Weights of a small GPT-style language model, trained from scratch on English Wikipedia: 15 layers, RMSNorm before each block.
Each number is 500 + 25 x the weight over its row's rms, rounded and kept within 0 to 999. Layers, rows and columns count from 0. Numbers have three digits each. The size before them is the row's rms in percent of the matrix's.

# q: layer 4 attention query, 320x448, rms 0.0304, rows 0-6,64-70,128-134,192-198,256-261, columns 256-319
# k: layer 4 attention key, 64x448, rms 0.029, rows 0-5, columns 256-319
q0 089:465470533512480486476478491510438503518507485499517463494523515544516541532505491513563508472479513472500500522477493523562513481508491509476487483488510541484471451482473485462527470478465484
q64 221:521486474493486497541487499496523459497491516472543480503520525515483537535483489530485498501504535456499525553508524497476504472541506487518511493487493475466486493493473543495490526529473475
q128 101:526473496505504548491480482512454481449536482513513491488489449520498522503476532475492496491502465530495491490470513512554493464493515485514500504487491500494509530479511503492484489426498527
q192 098:511498526475547505499484467512474504457515484481473468546418456505493521475489505443473551475503522507521471473515472512535533500473513475495543515482508494497522494496512482459535485456526542
q256 105:492465524497529482482509485542501525465434443539491496537492499482497527490463515459522499470484506508479490504510482448511492477469506555459511542497469516517522526503504508548479466533514496
k0 104:531463484477500504501493509516510470509473507506500479461536450495492517488457459480457486528527524499497481539523484531440526475508554503480526497494503482494476521508513508510464520508491514
q1 078:488525489475527517513540475514493484506516484504480537544506511501470532484539514447519488546472515515481516510519531491498478497508477489497503475536484525534519536524473464519506492486475552
q65 181:479507533504531473476497484490522509531494489505476483474496516490495489470491500466518498486533506557536454430524477505505500525492487539502486512528544536508500525498522502531518474537494475
q129 081:496541491442509523496511503527506506513488501486500546521527484468476536495523520516508481503483484531478532493493498533534485490536470489515470499488465494524493531475462472513507477486486471
q193 087:452496507502502500526548500505448498531562485480489554488527542513506498502482504482514481504426510510523538474523513511511496525504463505501487495494487495513491506475517501504496513494484445
q257 076:511515479423499502507509525506476488496474506526536517534502490486467504500521486481495530483437520518490535495520506484497510508529479514464489493516463496536497526538459499501530506513437500
k1 088:489476525523473496476488498492486554488515515517501483516456551512522474510511533509516493498481498483502487482467504462531491493465460526506477488506553467516505505515550482484494484486537473
q2 081:537513484523514504475553480511484541487505503519524500493506465468479483481497561462509490527520506529455560505525532468520504529508495544444490483538455495531503535526507457539548483468478527
q66 105:483479527482517457496523511518530475536455485433563449516492543480484491497557530517485511499547513491540463499550479502533479468485517529460473495512499504500495539496484496492516531541500488
q130 082:497540489467511510488536511546495500515454443515533544491505490488450489541502560489516485492484497542496549503478503506539505472538481477507474494501481491536483513462490473498499459495526466
q194 093:493495465485512509510539505513441522499520495517506533491498510460487509511505511461489480492439504518523538479513481505512528526529498488535498505509479473504499492486540501493501494493520452
q258 072:504488500447499527500513523538475437484446489510538554504505481485489483478507503486494484541447524512484564505523484491503507529523469483467521508531486504555484514523483513505499532491498497
k2 085:474516522531473493490491498491476540456540505492490506534482538502521509508520503509519510470507471488493467443483478487528513498450436505492488497476516505528520510503513471511497458468503508
q3 088:488448515498473488530442498514511501473487504484489488480516508471491528559518486527512489475488488509515485464486500495514514471497536522522466515491563524473511494469496477521466488518533471
q67 177:483504446509482481505508487516515498468530489480520526464500504533507498510495489512506496491501495443466523548485509493460480451453500502474532487470480519511488499480495518493475494485491525
q131 093:531473495504483494497509483503512500480530483511485471511492510532496517481481522446458483504521473503513460506504487456483518516441533514491578512485489478453535500534499533460476511482513525
q195 092:514492497547510511525536464498497542469512491465469494538472497515490492490495501506486507524477493483514500498538501484511471494487484492504523480490496532500513506526516478451540475446522517
q259 081:517481518510500505474499456496489497479527504486465518500500521544488533508486482520480486511523501527494493484459436504502452472526496478511506518492509499470488502505517531535472495476525501
k3 092:454511525505504476544510472504471497489504529474501492502513492522503517479491449437508539509511485512478544507517512529501482477502491521476531552446491498510458507515501494492480487489488523
q4 092:533517531517503535470473461486501537498489506521524530547488470503516459490525526503440500540492490512488477525507471500488524545508534483487487518502482460502529464495468561505536483513513510
q68 228:526476490505505489542488474487537459529473510505524461505519529486515529517481463509489518511507536471514478525522513507477520529539514482509509515483496493467469498523497543503502525534476459
q132 087:503494479506474539526493510530504507487464500537490525465495485449478496495489533498456484505495469463526505471507543542533482486540493461515448528506508475528482537447533502549519479527540498
q196 098:495451495484465516477509509530474487503479491519527528440509476473477488500527554540471490504511503515513541519503497519505467490496519485564429514513490448507471516492544517535509483534509485
q260 091:517498512535506528506496524490524459514466545515474530479448496482529469523521542523499508515478527500507501467511516517526561538517488485535470529519494538524530508501543485522539507487530470
k4 086:474540536500510492482473544475538528533506502524508465486501538516501501470521464530501515482546504510500526534521452500490520529453486488511503526556467544527475525525484498538505500530501490
q5 093:512470509492545453539545518531493495465491476500490472473530496517478507463456524510547461479461515471525528469520591526520495500537465512519486488496523542523521496468539448470497493502473512
q69 121:491519512482507525505502514495465532485510492430508553497505511530510479523552526517466453487499544519497570504490486505492395464475514494499509445498444515533468478488491505497498509456502522
q133 084:507495515489499448487540494514489488460524481479500507506528509530487511515517480472512501475504529514504490523497459491450468510515511495477528465514499518481573490524499494499486513459473466
q197 097:486496463522496472495532480508486511500524484497439502545495544490502466493526496491502510477468529481481504490525487477469535515510489466465546506506471557474555503513499501510513490486461456
q261 082:520492528527510500469491489497483489468527514479524487510509489508505515504543491483516487504506550468513508525480468530447469500497513468489516481507472518464491540520486528491486498493499506
k5 089:489461481501504447481471463545516520523553495516505523509455541522513507504511500475482489490490434495486513456473538494499477489516451517502520533465530476475549499486457479509486495476481502
q6 088:492514503459514465475479495476533479528450523519512475473479486484518519532450491498514450522518490460548461502512563583485467494492509469519518521453557518474484472485517500485457507509513530
q70 097:533468489516497477528507491510506431497490522515476503477516484513513513486449445501488539537490473481525469525471550506486540516531492483498514516493502493488498514490575531476490469468518501
q134 085:515494464549480497518503504500492490538515525499504483475469477530492495488451487475468474514513497475518497519494545566522494492522493508554521513494504491490444523490551519504468495511508492
q198 090:530492512491479484479489478480524526514470510504485487481486459552504483507491500515494513508525483471506513511497534540516487472514523548495522498472512469473442467488511514497473475493521528